{
  "num_hidden_layers": 16,
  "hidden_size": 192,
  "num_attention_heads": 3,
  "num_key_value_heads": 3,
  "head_dim": 64,
  "intermediate_size": 512,
  "vocab_size": 1020,
  "hidden_act": "swiglu",
  "norm": "rmsnorm",
  "norm_place": "pre",
  "norm_eps": 1e-05,
  "positions": "rope",
  "rope_theta": 500000.0,
  "rope_fraction": 1.0,
  "qk_norm": false,
  "attn_scale": 0.125,
  "bias": "none",
  "tie_word_embeddings": false,
  "parallel_block": false,
  "init": "uniform",
  "init_std_qkv": 0.0253,
  "init_std_o": 0.0,
  "init_std_up": 0.0253,
  "init_std_down": 0.0,
  "optimizer": "muon",
  "learning_rate": 0.0098,
  "lr_mult_o": 3.0,
  "lr_mult_down": 1.5,
  "beta1": 0.95,
  "lr_head": 0.00494,
  "max_grad_norm": 1.0,
  "warmup_steps": 200,
  "schedule": "wsd",
  "decay_fraction": 0.936,
  "decay_shape": "sqrt",
  "final_lr_fraction": 0.02,
  "batch_tokens": 16384,
  "max_seq_len": 128,
  "doc_mask": true,
  "train_tokens": 127700000,
  "max_steps": 7795,
  "dataset": "wikipedia_en"
}
Each number is 500 + 50 x the weight over its row's rms, rounded and kept within 0 to 999. Layers, rows and columns count from 0. Numbers have three digits each. The size before them is the row's rms in percent of the matrix's.

# up: layer 3 MLP up, 512x192, rms 0.142, rows 251-317, columns 64-127
# down: layer 3 MLP down (transposed), 512x192, rms 0.119, rows 251-317, columns 64-127
# gate: layer 3 MLP gate, 512x192, rms 0.139, rows 252-317, columns 64-127
up251 099:438562408476430512493538546432542575334453445535499499506475491518556582449416521495416440545564570520521517500514496529467533549529429502542407532433494516488521534557486547514512515533465537
down251 105:468532479487388590500505528480463491467496489430664551460501525545498558509500494461443508431582538535460495471521449539587517522456448459489451411433452535454442488454593501485597522528536452
gate252 113:395472405495510544512551400483406408456429622599485454459519383524540554386587531550537496446494553458536462538525561535559595533501545469495490523440506518575398520537522514477548519547432514
up252 116:524512553432423602529429537486542523578538382530434548494522431455472506478499485454575510457482515511487555511463517552468549458528520529461543545578470360528478519478607504480482517472506496
down252 118:507379533524366603493499545473518450511494527515452561528487494530492532398504522419490490449529520550498523504480419469557533513533460484590466546571447474490421419478527503419429479363537479
gate253 084:523466506517550497477363419391429445509533447569498475404510507524531602541547495477396450469540454494495477491561519544519534551479521503545540523605589546521489466438492435580450502570546488
up253 086:436499530513446485472598580554532532474504465461479522535533563547450444483462483546582553531492489447571580552424550537463530515579562508440441467474390484432510489542517537478574460536396513
down253 086:537548480473497567491447519441478484596481495451509481475477434516464454533452566483476489493578483488475581518432448430491518488547493392519627478494597493564527467489448482464496609377435427
gate254 095:503343537481486480605458563523462533637482477513462479521538530554457588505534527499575441369510511470528532594472535588433561444559510424507456519445505460514562534563467526408545486432462485
up254 089:427419408446485472534568575460505538496585451509405445459499524525498475522511507464453484557543573507509557386474423481471570528512607540483558512468539515544479582398452512539541549457512548
down254 080:515520530541535555488555555609422529541550419529526523486541470547424537532487488491550474486498595433511510534495437466512591518514556575508540480538484487496375579473406521485446621434512540
gate255 085:453478491568552523565544466450426469461454460494470576444549566624538469471511537460490535572552467494474495463502482501542497577495452483557517571503514548393424500511481483379507320525394440
up255 089:508443537465450531550444545565536510577563487468472431419491405411484494500535498457537487505494542438589507553550486551534569439526497482425446490533553472544554496435381526546457537428527643
down255 072:549521585523406403427527520461449499559466527491470442467514474539412542459497554595502543520467486469504529470470512476494457555401482465535433513531549583535510515521484452454473607539510665
gate256 098:561476587421443579540521404419480533521488450431527556422515542566469426445516474437426456495527443500502411479554503620559573530423461425513578480527509464397569567421513375460446459488476518
up256 102:466560490506469435467438529541464507486528476521447547511490458440497589546551481532472545538507534497545562482504513462518479405533516524485483529483542493513456465568415512545538542535509533
down256 111:402533528467466506493542589427507473489458569565487508454517465515455554519554577541498492461452514463487532528512542421537532499545398553515486568485422554433530491521577535600599519501571446
gate257 065:492554568613506476483353509493503508507556523458499511497497525455551473470587557462451547593557481518487491493397617494528502468474518486504522480454510514549498473500490482484411528510535547
up257 071:453607571528513463538428424487502509497423463413458513406518594518505477467541565479459481565537586541495448476459449495473513479492450514566464480455475502504535524447505506506516461494560533
down257 059:420452536500468470441441533503556461605520410417478420566533498518494551381526538477560520477491541536534446482512397435439619531475484519528408556492452428550582402482569527483474523506457488
gate258 105:530472561487432465550516376557545459467456524422518513542491484582492452541535555565541491529456550498476420550478508464486398529528464427486468455554493526542474546487559526492500448488462590
up258 100:469496513467550513552573571542497528558441635443574539569599541546421474532526542560511487538498597502529504483535459502495478474519436496455468547524561543466491440438485538428531483440533518
down258 102:478533561478375416519461501521487419409564460515541445551499517493475583515554534561485445523511512608442421484442491538476488488557522497533532506574527502517525531460463487493526477404508546
gate259 086:517462541412498527521414461575524502421509454429568506408486424519485546438484515547419634516473446479527400591511555469544561565467446433461482603558499553561524527494505467515486468502443460
up259 094:491527485458531491458384400524550430495529512395493533480527390458526471445483498527398548457490560475601566511512458571540546546456514507408500504469538567517519467502491413481454437402520507
down259 076:570463521491447562507431476552444524457482582497531470612517525500606500547518504454494536612493466550463522566574498594499602496459451485411473546466445574511538563597450500492627490540434402
gate260 112:420589449449541532544589366407457539532421504475471519467484445487452517481523456495608421384534491525497467511553438463424486539480518496507462465501585495540482555452491477405493597529543437
up260 107:493559469435506483451582409444458483480484477489553481457522570464541542490418523442500642418514462459449412503536482458487458464513508534456536545528607501518479503538507476501473525539514434
down260 105:599512415489480399397567536596493447489513528578572433511423535427487550468479468489448586443575450494510389523580563426508501490546485606464507542483473463607556533532532508513430508544556467
gate261 122:537442507509467504528510473447503460583460467514443461502556618461459531475474481527530544551500579496464375479492508440528516582523538555431443528503474568458504490496445446451475507563547479
up261 130:605519561531505469588553426453464430545531457553465541475476584364416527443460467558455624545602555547500373440517566479474456651531570426416463458524532549431489454543429550455545480512514478
down261 141:480476481537488509500504477442443390482508521492544573543434498522476504508465478547492508540581556548492443450553495408489452508533570464509493516496424493411539523583432512549541442511523496
gate262 102:448549473495472461426538510472448509566454456495584523489465449522537414526488491550414510564441540496540549416578408515542488360524597426480515485451564473575507551414478450409502479444538543
up262 110:556510485523553481479437478499490493413529526515427414480480552414436551469555469525595515488502481468416462605424569448452427584488475469657582557516455564494461537532504525531541539513437512
down262 111:453494529494502555591486467452524467477577561569539487553575582417439584471515514547564467485466397430503510506470590483537482484475471478537530444538494423571500498548502619562510513533484422
gate263 094:484554465465500558496555464500500500497491594410474509501611466565500548442482480507513493495475535563567454532491557541516426498526446476406517463483575589566520501531549482428558463529537513
up263 096:517508515476596526492494469525517492499504526462421502475476475645467521521483413527511504490504582522447473490403510520466519478547500537511496470536543520501449459531550503507525427427467505
down263 086:611466529510525493532493456574440564539516476499423549529509490557521491451486480398550519550500567504542492545395538452459508508482440452476517485592552447454492425469444448497577542514508365
gate264 080:530507500503536578395487643436516490557539464488512539559474454459500584512504467477495498474428448472469498401500399494510661556472448518456542475535443631542497538587535458478452454495510460
up264 077:430507485488482402515535554499476512566438457503514449420473552470507443554541595461396420528513489511501430460495543483482454445498511481513386561485541501555517488405459578487468538478579465
down264 076:449488468502506514423465466407536519630491536520473487538493481459439550588507570429463505514429468374490467399422498504500560431474458441456488527560614589446486514517521537447382491449510489
gate265 125:418518457548535579467588450462423431430496478471533515493586462544497551424444555367506409532521500504549500535539492520469520495479467519476564462511403462510411502432467416490540535449528484
up265 128:423512472565490497488513540455378425426558552426532455444560424491484526353478572443525449584542448452472517496498526578441526489522464437491502492570352493468518550451515397515489551417485459
down265 143:419584491500508541541565484504388481476515442382563476494563489515494494488535589458511435569562478596451550561489556536480501437470455579479506451478471489469567441435407464550451426465472466
gate266 102:524477464370558543515563441465453528535472462499459486520508480510485466568514512456546496551516538426540407453505614515559478451437421455436466477474551571458475493574527521564493432384481461
up266 104:627515458509527364475489433537562478412602473462544477540539463515469522470509533562542549531560502497489542523512503536456507556454492492485579492440467554383454436490446504436543489481484481
down266 093:479463452463404434550417511542481500615593469575525510559624506493520520514556513520533578533516514595486561504579529456551511530486467485459550521466496545428496577552416451533540562521531470
gate267 091:495555452465452487517507526518409495565352533589531509448505456470553375468459522491425423509469456565495500545511512487544487465459560457492467551429467501464499499581598505403471529507481384
up267 091:582488473448478415489563474498420523490383485576540467517502490439496420511441516510368467521533500532470463557478510501559461469506565441535498447507466493441459513475545463393475524502469429
down267 095:555431489550526472462489454606399512532537535493538559461539538554515474578490532485496455445584512391471554541464396495549511345545461482478485485571449546526448521490474516504517410474542501
gate268 117:486505437518410530597503478543491518448411571517527516494554543566518534444502558593525522480456471540518504468476500514457527540457422449545492524527451425463415541525434385504570542534502578
up268 109:544442438499463495587492560491478500480472568494440491519505540573495484451556499617506547474498494495496592523511562534473604496515471480530523531507534532566447518490454441525546536421577595
down268 122:468498563426456485447442563455434459583487581446497529528387556519495550613483381588463554510467525472446424488509431589517459531464467581472590425464465527461511496510521496486406388460514578
gate269 119:465506563459485510486350524514391556496513473581446504457575410496486424560535363485460438471552546465472498469492579517505526483479516543550539548425521527535495478509452409501540535530518494
up269 108:520497484437463533485494522488485541496548423681408508545519529555484522586513460430489529459502566526476447443486623576522401459399430550467520507447469511424497419482481485564438524549588509
down269 136:527490587507524539557452562488529500464466477502454527500542508423544591501496434436507557399417527517478531607509506525472518520498458524556524550496529495535560522557477503494520548514569487
gate270 069:494486460432518484537484443482556471474575458564557589487434493511478492587508439431536565590458447519547526565487528485422538472382528446541513484531540469534514449574577491543439574495477411
up270 070:524516476497489524494637515483506451522469524508495453476492557475468485616453558491507448482554542485443570609566559456521502565580559511382473443521454543549495528574424475497642503515476543
down270 063:524506455587471481517512581572478484541554521476452451446470499506532596500497461552527438550517447456508547613432566512536458511487475504478560448539656479573488456540474461474592491486428422
gate271 111:468464568432530475490473485553468447493386457557493396538458533615517533396493469517528563448528554480465533524467510577567474497567439525479418485449501471554499446459567479647485569505477541
up271 116:522472482525438485475570441484458574489546558500438521456423413487422545469564528509515451467569506477493474512524481515448441511408529478479502548526474474470530523540444508349530475487413441
down271 112:470596465450492479508504516541565516563482471445535475532451427526447565476495526481523525498604452492530473462532656539383525523420622511534549518591432520497560487383475509432432537472497497
gate272 113:541415484464492504484444464535439486505424445481477470549524524485476463402457525593437538461474621524454473584572472563494478565553477469433496454415394460409511563507502426497468482536548432
up272 124:552441584601446531551465578418495463559414433468490458516552567550502501439448523500446489482477519507430495522561458544428456553513421529514484515484532510472478509523467548461548497539573394
down272 129:529457570477518490531458544493470484524470449473523515487540441505497429506522447527433495505518524537395369503585484477476492509522509534447442500503468419488601578501415531573527468528495499
gate273 113:496501471532511411556484466536477480520514577515551439572481468467460548530464526418424397550454585486535522479503518402541453464525488434472526492484535566489366515385473517541519466577522554
up273 111:486538443491470382537534481597525432586549563509535461629538423477527488471485475427452459589530532481585423399440543473610537519514508466395548561494609506511443540457525545483465466496502459
down273 115:560475389475510459505497533544498474502501488506531501520425437496484490511467558486472452542488425414437474534508496470534528496571547440522580417476579591461484586554531551508510431437624543
gate274 108:515578550495514494532527474497429510582480540425498467554497417373515497518597511439494460534490511431496533461495543491531477487405463437578534577531647586637465454522568492419408404430477472
up274 095:512593503495496420518574488525533532560530510468517488511484500405490517432645496410556536507541575454472451447488534440498438534429501411569521549513598574573487465547562463484421462432490522
down274 101:546548447563547460491546473534620572409560521553552484506449520524400467468562462512511641482505549491476539561478521516536463570523507483501448495527400521559592507581503532518517432466518469
gate275 091:409533535541484549539408503483537464522520513549588463510460455518548490505509428468473431426527467542528544488567573527483553618420600586491557548500592523539506434452488507469489489529507511
up275 097:501494453486469526447499506543459589465495526477418539553502506505496534524427536520533547583494530467465459482485494420455476453459376563501457377503500502535492563521503506447504455522417507
down275 106:492529489460491517502503453368544498426488495429459492532469517543490601561538461470521476542426503410483462487457469426476520595536515477398530453516518538473479456521606504386466445453504547
gate276 092:501424536506549577560516541482491541524513489390538534467497463490454538507552562533469448511512563463505458413481531512501502613452468488561490519486495428530408439477509497543521474510529507
up276 092:472530470597539585473436351494564555475488554537441488579482469436382518502551541562321504513444572423528459523496460461524453527483503473523587566464476455536459515480449530536570566521520503
down276 084:558564432512553395544492513430506405520443498463537498449607489487543459567503515520474478456533418578514562526530416479489492520440495593527470480498484519515561474501638544494496462498434505
gate277 086:478484449496600561476566505508423458447507524497474443485426503461519500518521531434491513440448454577507450494528585456459420479491516532458449487568533534436529490498536521554471521473504581
up277 088:477496548491412485513493453445513486395533501550462493442517572562561526436471492534528560565426509405495459559496478455528626492436543499542466507510442516551475485525401513592411442539548442
down277 075:492461505518515501463549493491469405537450447472504461513535534519467515470549544453506461489389653575439537481465537515535481482501590426449435472499471531534451450512404495520468477548501462
gate278 091:569482437399443526548432475437544533486497478484524540432484513458393488534504557507501465543449571545494506478457528545581471481502555502562454513556555510455461388453543497445522555434439464
up278 095:488524331499422555481547478573508422509503486477487504517472403517503477410564546343546536440434560532512463557450519624526591515617517527556528438511567565434478596532530475473489508495502569
down278 082:523630492435524525554517556534506393491399534522553526493515438475571510456516477458501473535511531671506451511401531478504462578552476579552385477553534435570456521498504431512492574429542545
gate279 099:440509526404447554656479473563510581459458512567569538435457481516515525435472462427581481391488511361493445472537510476432562516504505439514456473398492572492445486491505457436528464483517538
up279 106:398453532471490545557501544568513505451467490497430479486405507466514600446493474490558567420482482405591466549574482477489515585560487417510524473473472581409408506506501498409493457499480467
down279 097:433547568360389422514493422506575445448523511439490508426496530483471547501490439411470547555471605515470506545484500481475448533495454427455464475456547551369480482507459599493508539515432452
gate280 109:502509510463509468494528448361478410513614495482474558495539534471416423593480563428435465594539470507511426481530490500534584433391523437524539436446486514494418435439503453484407564475500470
up280 104:501445501520463463466538579499566560445434515422502502438369514586491530387452420526540507484529496530541505446390537582517485622499482558501502486519500477477492514529455526480523459544507517
down280 111:459499493470549415452520422549463556547422479488539556462506471628552598547530437586462501464376490490504565433387500523441555557499406493520498431551452529492528475514465493441558413480597526
gate281 101:571399525509584444446453496533532584560461504508491481474515464424485564591465510506572485502431472469546470546529611489451507449442578448452470566547445495492520448448420498563493477494492409
up281 100:543403543429458487501442520503518575473436540502487476498497505470489583550527498509511455503446467517556505565530583525431580478442579405538481483537502531483551441426515503620491467534487351
down281 105:487485518454523399491466522455573621521527454560493546514465490499548569487473481520581539523464501439533444487598495568460535593482531472586566480439538438569468452443504485617613501534522403
gate282 096:385481443484476479509564427389503546547548554522466527440498411488518533505452497388523567550529443553462451439477462563498421472380529373438433566602555514424509508426515574487489536515591475
up282 102:499475393521453426513468491515481434553582497592473470440552419592515478509517448518494484464571478472513445519457457476447474495493435602506648543478527539515573587520530487502547606438462523
down282 094:400478452484566452550542543491588461513437414556518461522427519513539492455448516478504518455578506553484415404504546543512548509511499473463568534569629525524486507533529506411407480478588501
gate283 089:566481599553551498527560373505521570459525567494568482523619524491536472545460551525420416475468465477512520463470534566550558527522494566468380433495542589513403441545510448497499522429516507
up283 091:424540430430495478508407694475466489559539433441488579481428471479487483464532460526573580513507525525496468539516488438405444491422541430548602545469474379467555556432537599485462502522514458
down283 106:463496485547459527575469600482477445561480432517554460534436515605461568496490429499452481539468496462465556462517471502447455451437440437556505619560543449540493458399541416504465488486512442
gate284 088:538524521534548524503440497448507558465547501444497490482374534578492551529509454397520513507473525479503605460491580411562444463495428506490465432471521510508483495525396499411413456428607582
up284 083:489429465459482572506605480531481404544479495542575481487561467424494461499513537516525488533536409552511424528494438623469600490471526567469504596587529516540516501434453459479536544501503473
down284 077:463440578486499500538609458551559452504573458569477500461491492534488529531468431457535457454450457388492540489462598507506585474473502575418461453599543451468407401446593472482503557427521495
gate285 107:528560445510423531539524511534596559511479399521543510506562518451457506478391519477446585462459596499575507462544458518438489478462514480428530602459540492516518392503450458470531523573456411
up285 111:583552505657507471546461462530539471517462465446539446512503464442434500460385558525462630492451471500484510462549526503466476416484543515461538601465450579566524429444521532460542463509524495
down285 118:584510477458388504534510535560517482560508505391456461521438488446512453603467522507539561484467491549457572487573482488540432580490503453540546509481503579527479531450503558497537464620512390
gate286 115:468447502462456450572593549539477545365506483538533459488487488541499473524463610523485595674528516512503600423599564474510467518496461527399484577579446524495494540527454473491493544468470524
up286 118:431509470522578623462439475526508581596521552505489487510563534421435524410485472447579458439523524479475449578547528498574521508509492446516522421495558455467496498537476573560517535441444451
down286 132:482491591564561519409593469402578497582473559511496507492489486412525485506523441557510583456454513333549400554513449496588528554416574475530495530532577552517480421473480545506460551459497532
gate287 108:511534578474542537456505544493508511483504506508473529538557488566421474512545555471426496551538539549515452506526494528516477598511444546477454535452486508486487457455503444506405490505503534
up287 105:492554459492493569551564480542511567461526446496488518458442412522464521478534448558582521459522464472524529513546557542489548452507534413452584517503444459525411448561476538513556558462479489
down287 106:497451606458398547552567532376504431526443538430467536448495480509461605490562405557421437498415477568462515555456513488447479474408476498501446475501516570455568463459547422521531486477550517
gate288 111:511507508520498554504504561422497511531550486471563541432489472465501620492534617499541507513500510466454472417544570563563417530441509343482400565501569402431568487438505399498442533535470564
up288 115:481459516504490538573525586463481475513528454419479505531456450486556659554581542579557497445475489441484506430532575520493441522489529410534454580521535484545541457436504428473439574511480496
down288 126:549528484485511479544586521507503501497562459445582534437466537500502589519542515572455501430486538526402480438564472557476391508450559479420493497536537454476515494560456476516484539566535612
gate289 061:462517424493494470524405448405537469617514571499575608537417457535516470502435458443497511483529468509490588504503528547394461539494491484447549524501524510589476519607434522466520533450513489
up289 067:512458448456500535523531387452559495520407520494507521507509429485570454504508481381494536393459510412496536449469427522459460500491507463385571555493452520517441513471482507489549435474524482
down289 056:524452448553461395528587520522483425416580433537599568489489583463513525433541464506480533453483467522478625487563504476533486573455489436523450516472456532481539432543511530528516458546572583
gate290 107:487483455489491515511452432494467479423441555568544574536528497414527551483531540503517521542456581452530544579521533456551510441445519449418525504494596422535481555475518443447539428531476533
up290 100:480526421518547506503410426506442479438457485569524516506450502485527532526524542537503590536492563411479456493558459479548528386523586471433513516476544420600437494456509434414551503524480559
down290 099:498517473437513440462445495597471478502504548510494516467495563584520523574618456543460523453621562571518456463527474504540479501565534472604488509430501492416492561539465469394570610496434405
gate291 094:513531561510576508525400529455406459511530528467513540494495503603456587523528542537509572478523513591435484466396508438439419407577451421559369467537562494546515504502463497464503497456512569
up291 092:454558429409546343439473528453475532512487449515499372493505531486504529526458557475490455436515546437506489476504509523416514580462431584455555507431482451487442532542383558485615499517498470
down291 083:521554557536465549491432515527451515460512449520533487476534465488542447566456550476385475444439526526500499474566508484493481458463549422538546387534510462412445539626532569503422507403481565
gate292 118:508536507481497557452570478546521435459500504420514511495470540520507573507522449498485552544546440409531466422472455534541557481523524385432474466473473471492452501407524489541475535419507515
up292 111:482451478517558440548490498566470514458507500398574501529480464480505439605558536571481500584546524465546556466538511489542492457518526506483531430492494430534500444491603411474554473495608534
down292 111:494486506449527476560514514579401539525509471434532539551482508562515439527523542534485538443500576600551516586487370461586540480419485526497384514450488464506478534492500483501477377535469524
gate293 077:519557583467488564600528496475407511504494548506556427445512525440557553470515542488447483484503511458473470538479483502543459459446520598534527437399525525535518497512548448575574619490501500
up293 081:566563537468446556552468473535459551518515567442528375479522506509579451506506508490546548530465499422488451509497519457571450406505484606578509521445520595480498406511508480612550555476462505
down293 076:530482456434540554510484547564499462453574492399519465452401503423465571399503484529505452593550564445454560578420521530521418412552500539403524464395542476496519502448470566555620569487470447
gate294 113:615504507490491484471539452550465403522487541517558489410510506560551443434454544505452567496454429491471473483545542442488450495518493408550521489470498537479566397544564535416559447518497470
up294 118:516500497479459466445426472432560453449572496431487455493454419477438462431626548607566509500514480485528490437533471525514481549491549547552471442519555567456390552458501430487508487468573506
down294 116:550417464583479533489505469564508537374505507486477534514547520452487512461529496438519439553502443481489529442503468470570462488468443552475453563402532528512362499507560425467496509494525464
gate295 125:581437530514492530558465511500554518534471445495421520427495584571394451523544486540541378599544400553528520504533502485455517473514425449442380460526669471464472527483562560438427523570372510
up295 117:453398447491502416448512449495494515500475593450504454619507394400456406483439408540569542521510513434566407489440460576524462522481468544529543550389471520462494461552513569512457462432562466
down295 117:532520492450456420507458462510526488504525391559583503545469546449501478526416461445468550442528540538512435452556512536483483556527602489433465528439404506440401556563519546523467496479609447
gate296 108:581511582471489519516447402581423531541452466523475611436545432505535528464457501543507517482465558475475587525483543512590475460491421548455489476373439458409462462526529467492532408519467557
up296 115:558501600500484468513469385524498527506472475496444588454502389518524460542417549547500508505489528515455542542498441453576492433493391496471532494378483498403457470505499501507550436508530536
down296 115:523528507509462483523499505602494519461433520509503596395516452487489524565520473591497547476469513504505504513515527501541549506452508612549493494399410410472556518470531486510567494530520608
gate297 092:395505492566486468480514454502451552464581533530521499485565561526496448451522385505547477419504538522540560556588495466491456427489434541534552613481475590620521550574501425466521528482525458
up297 100:609427542384546600495490537478555465453473475450515504459405482476502478508576555512479515554536473512486511523449517578534521614422567461483464447511504456413508465382524527473515439440533503
down297 098:492431514426474588551494469564527496603434494490451481489590460426526514398445495481477468465560512450496379472495520461490535483483530480470588467558636474428452472442535557472480435476461445
gate298 122:350517492467455553578467508477584503533502508431536514447557432559540482404492560551528498429428557445463499524521479504365502509453380461470525488486409552511491562479529482502497509578510554
up298 111:511488385488507579558519590444530515546561544419516541544532506584557496553478520449440499549506518533505496443449510578527542527513493490598515428504509527512482481422447478492570524537472587
down298 108:427547499478487499564473501442380520451487448571466466512501521446471534510528540486468519505569532551514509497444462514569460502421556530446527516490519539450483515475372473541583478456560475
gate299 115:538508404335607539569511472514552433520503484420476518553448500526526575561511560489539539445490467453557526535502416450467506508491423430562591559527502526493479496492481497529444555544501559
up299 120:544518440343562567571508434504508466507525500484478512538452469603556542603437503480524601463498454511512479535480443484495570536521482454535570507553561495466408515463468480477365554529526528
down299 130:538526459417490515573534554499549483513569479479438542548426399528555419568558551502451470547620486504360519540501429460584493475514469499454457455540486577434507426451573537562541561534553465
gate300 117:509509472479544472460568441458487486601435458525415552505435586479520514510498584408516472459441478501463457373454486518531506510461499489382454586569497513445450538596474466495445515543450454
up300 116:481537521471440545438400493508467602424468567464550529402534456512547491464537405551471492480489526490453485527551501443462534569514534487487620493455435499484486404523514529514502510464511544
down300 118:426447555544522409576553502592499552591524584474511398506478485492459483439423486546564502589571469461470483468474398401501522446435537524491526514482460495563515487489490550567560448436468510
gate301 084:503464467566511514482519432563477513525499512537535473504564479654442481606435501425426513518554507528571533450497516539518514523498461471447432538496532559386456419473467405509408518589424510
up301 086:481548500522515396501483600463483512518537482484534551544496587430493426470608438433517505476508432420395448459512449527429469531439550531525575480524548507515476514464594464606493527532519525
down301 073:454581484555489546523495462453527578561480494427479549509448528472509490571537430401562517529366492469413546487550505552474517505497419464561555536478498556552473475474539584492508547496548418
gate302 109:476456427495489482463492418567449491444543496521481518443567541503513565529455500585537538511446501496485488532476537524521529421588471434377449467451460401366462432573542470535518583426509466
up302 111:593466551471609521518524554469553531509517506419478471546553539539540439411461516378517479470513443610444596463524517522440485603499445488557579479504524567587537526443474572415444438538538531
down302 111:560482596568431539469528438503506545541470497533486486489458441456468440455448555534456456507513475417475540498554475595517530573513473474422465471531546461532488506485480484500481566484591563
gate303 121:435527519495448525525499513515460501529533501556527523428529504511538532489509522540446500576492577523513488594504445503520563462445461527478480566422491545489484488545493429501522584586488519
up303 116:470502493535482469572526508509440538484492486536499539380553488506545574438487486486509543558508589479480494637467375504501536465491436511520534510483540450518440451531430435528537553505538569
down303 121:465589510517462484497533540532467446483582471483477530534482515517457486473555576585535537540496522523410513517408497534484462492516524548483482485578486469467470482493426471527550509541526547
gate304 086:543387411487526576491502500397482507580478465393512503567436486503513471469514560442590517488510478508493492506535521608487468422468432442526416495470510521486408542533423609536537527424531525
up304 082:459558609436506482526550508550494479500521497583573479468576420477476566450567505489455456452525517564545471483445476456573477498524548544532600458458520405574456374527450469542422549553512477
down304 078:605491568462534454555525534600505451501479481542543606463511490504465535453476472497461476461374433499606419496449528511503491460524521415476437499491472521532462536494567497479436496547473410
gate305 121:436462516465513561518502461509455439480499540563450503463524482512562470400473620592470544392510512539512522511517520444474639533495500508440469542485532437492517561438558484507488545533564531
up305 118:400413574443531581558549522461421508493499520500471450521491498416478513464486530470431451440530466479508552541471498406561586471482487540596531543458506486531514535533389514500470578494587574
down305 117:468492496523524600485459519520500473469578462503511462533369466530449431483481466529534471480454511329486390571446544481533530514447446457584494536559490479542447527545486523607526481526592540
gate306 110:551469594522441507561493484531542467475508551514545544544463485554515455538494507490444437531470441579475509555516550539570561498489567516412555481499626452516466610469541515528465455499521421
up306 105:453534508433563449389502466538520546510516490438499416475514549431456471559517524497562523513551500384601442508459541419478462540439441473533528504472447605458483530615543519555456471497514565
down306 105:484473587525574485449500458499453549535461483497498472445569547439475542561483443516505528487538509312540516477490588461409594463560478399489510479497543487421424471539591567540484530503499606
gate307 116:555488529595501507517469474460438512520460480607421473479493489512476516431502485526479541515496490556447530460512487492621484365569490541521569541507569473558454524453445521455573569515493516
up307 106:514511512597508549516482466528523489347468433544483476460376481486626536446487543519526486469490533524498558515529506382521480489598484508472535510530539500509446513405439420479509532440388551
down307 096:574582487562520410444514532595514551549518542395531522489557530493516382496546488545545509507562484518481403461474528488479425524494560446515449474483449465497552442535434495450484415515506439
gate308 100:521562538498472495424502574533473458603521581599575552434466522391484437539458541450466480508511563459535457503495467551477507456419372561432491513529557442434465531497429479466502490474479472
up308 102:521531480525521415489575524486491421507558599578613525431521467468538507532500559507405433534492589484510527538436472570526424476495354450435426571503508466468447592469420490490498572543516481
down308 102:487504581448499489461496528488531477365542550525490496421404386448604550453513494535594593559450444561464532498447461449524454496525477590436467473541478496418485507497549504529507617506539407
gate309 098:480455480523507544537442543476561443533407585529464494510448445578427531454484474585583459544472500533445533524588536522590535459513484582493472466440529471502492520533547429490539514601525512
up309 103:567502501412483494432517481557505516459595456467610519492444504495524530533409526470507574508570496388604414492565500592530509591478478486434511546591447477474440408504458493505476484385506452
down309 089:583596506392468441513521507450450507501511478462555447537502504454574590506409579428433582486523524471521424478567517605386522583507499631448483520563454493549433479504535426490519501475548532
gate310 116:547518527532538413530505491536542440471370558444567455518404416572543521520531575450467528548449512466568509520522415433516541449461566419545452517433547508544551501533502436535466486577534554
up310 116:445594526475499430571459434502539407479407501551466539542430483544579550500529556508410602588456496408508478422501419412503503449515527473493495486459598554587565508528465516598495474467510564
down310 123:412472557442468437468472452453497442440514495496472489393457408469595460522576470415387463541444561523484557470555498487468608416452594460569505499496510505541540409543465554622485511408537559
gate311 101:477498442512520571599572492561546491470584474505509494472515461517505531567511569549521592544497519550525450497488580589450534500588500376457375455497493565530400396529554514459510529522449485
up311 101:537484524501535407442469401499453497520490578498473443531492563462464493492577464500523453469492403385523529516485434471588428477436513600545568502549472404399548536500567503532460497441549439
down311 102:531511500496556536421469573464431496602488518528474470582556513527483485407510497503464437520480382505494571526525474449475496479493491509503612548495471511489532599462460515557408485433465478
gate312 094:447477432525520526524513488540474488481530531449468511518406459481492493502502514424547511605509442511510508508486512509432533475535517461368452457478454500502495480466512558479458423425457558
up312 092:448528487540524475511445504506569483470496475475524478508454406547506463510525454414526490489451465530442462503510501446514447533489555471402497491452455491376462487471481564454476418440448509
down312 093:461521447600540419514440518540546486502534492402489460464433416453431481491596412480546551475472504442504518500527448541533458510549522458525568475550401552536554445557394483553478530535481518
gate313 083:503493458411475481476577522567529483467451534503424494550572529449503499487577559508493491568504483443565456450464530505557581487529445502412353399503413571439475528503451554494537511545534405
up313 089:509457463390505502468542489631500476480507428470480535605571587519498561518472535551616498479505442470502471431498560478492543553569437555411384425494424628414520555563566519504522423568477449
down313 083:497500483478442444491517551539464551541546441503573503524525536560527540544562520603430492484598558531607503413521523511519431577498424564504510570512542473457509486577586497529378421550464468
gate314 095:434529517550423563498441508498475483472488529476532591562562508461562514521499510418507528548480507598574544442519619588471548555487463572505496494462543459537555522507573458465495470511615533
up314 094:453517441488550455386519471468477599530527429529504451527454481495467506417510477548547437426528477361499447459544498386457476362507444490482435584618461544525446459546469531582449529480474430
down314 097:528515517593558495490485495456438540553486543572510478482576479482363540433488433498574455493466556328526456507524578501443532483513501453393527471540532625440408455515572484633483514415535500
gate315 105:465632437474516572492477425460453517549448558525460622475454478558454466522398538506529479508526479450530460530512447464456553532564565545359520509498502506489457526461589472487447456551514431
up315 109:495416554659515471518471512554616395475561485428444478510498517497600540439485432524512551507499472506428507409507545552500431452466447580534542572455553539542526538504477510495490480461519528
down315 108:461444631507466517539469505529547480519565487547614452569508556589566549470519428462549478514426526554494450441502526567540462547506475494610546468488439425497431565616453537514561525517521530
gate316 095:475542445498519471510442498380384482577514448497530506496476468530486452536438456473465474470529475573593425389444444517433450478502469482572495534482609499528484554457452523504443526429586586
up316 093:514608506478536524576552528453601473500465489507505624503382495449545415569435489526532413471514541511462542533534543580446573489462449469525545481498436427486486436502463542483547524421530393
down316 097:560552418582523494536452549431454455496504492550449454525496540470511496542531424473510510434467543561543525540488464580482554514520425521461576467502432564503481525490408571602469382427470505
gate317 115:589489537459531505534553453431483470537544480491414618527439410512454494535506535502576508454488482567533390490577553478579476476496529448481453374501560498510486473513462486436521490503536562
up317 112:421520490505574466519541472474331591527494410524472490467510482551494456510442466518526466451542627543548553532518523501486417553397435531562527597434515480443459456499478408462518526519622581
down317 104:512532520448455541544519522423443419427471423453434505464488467496505581556504541459508520454543582445483566471517518512461483596493554504535544472603541500575538488514480506480553549457515561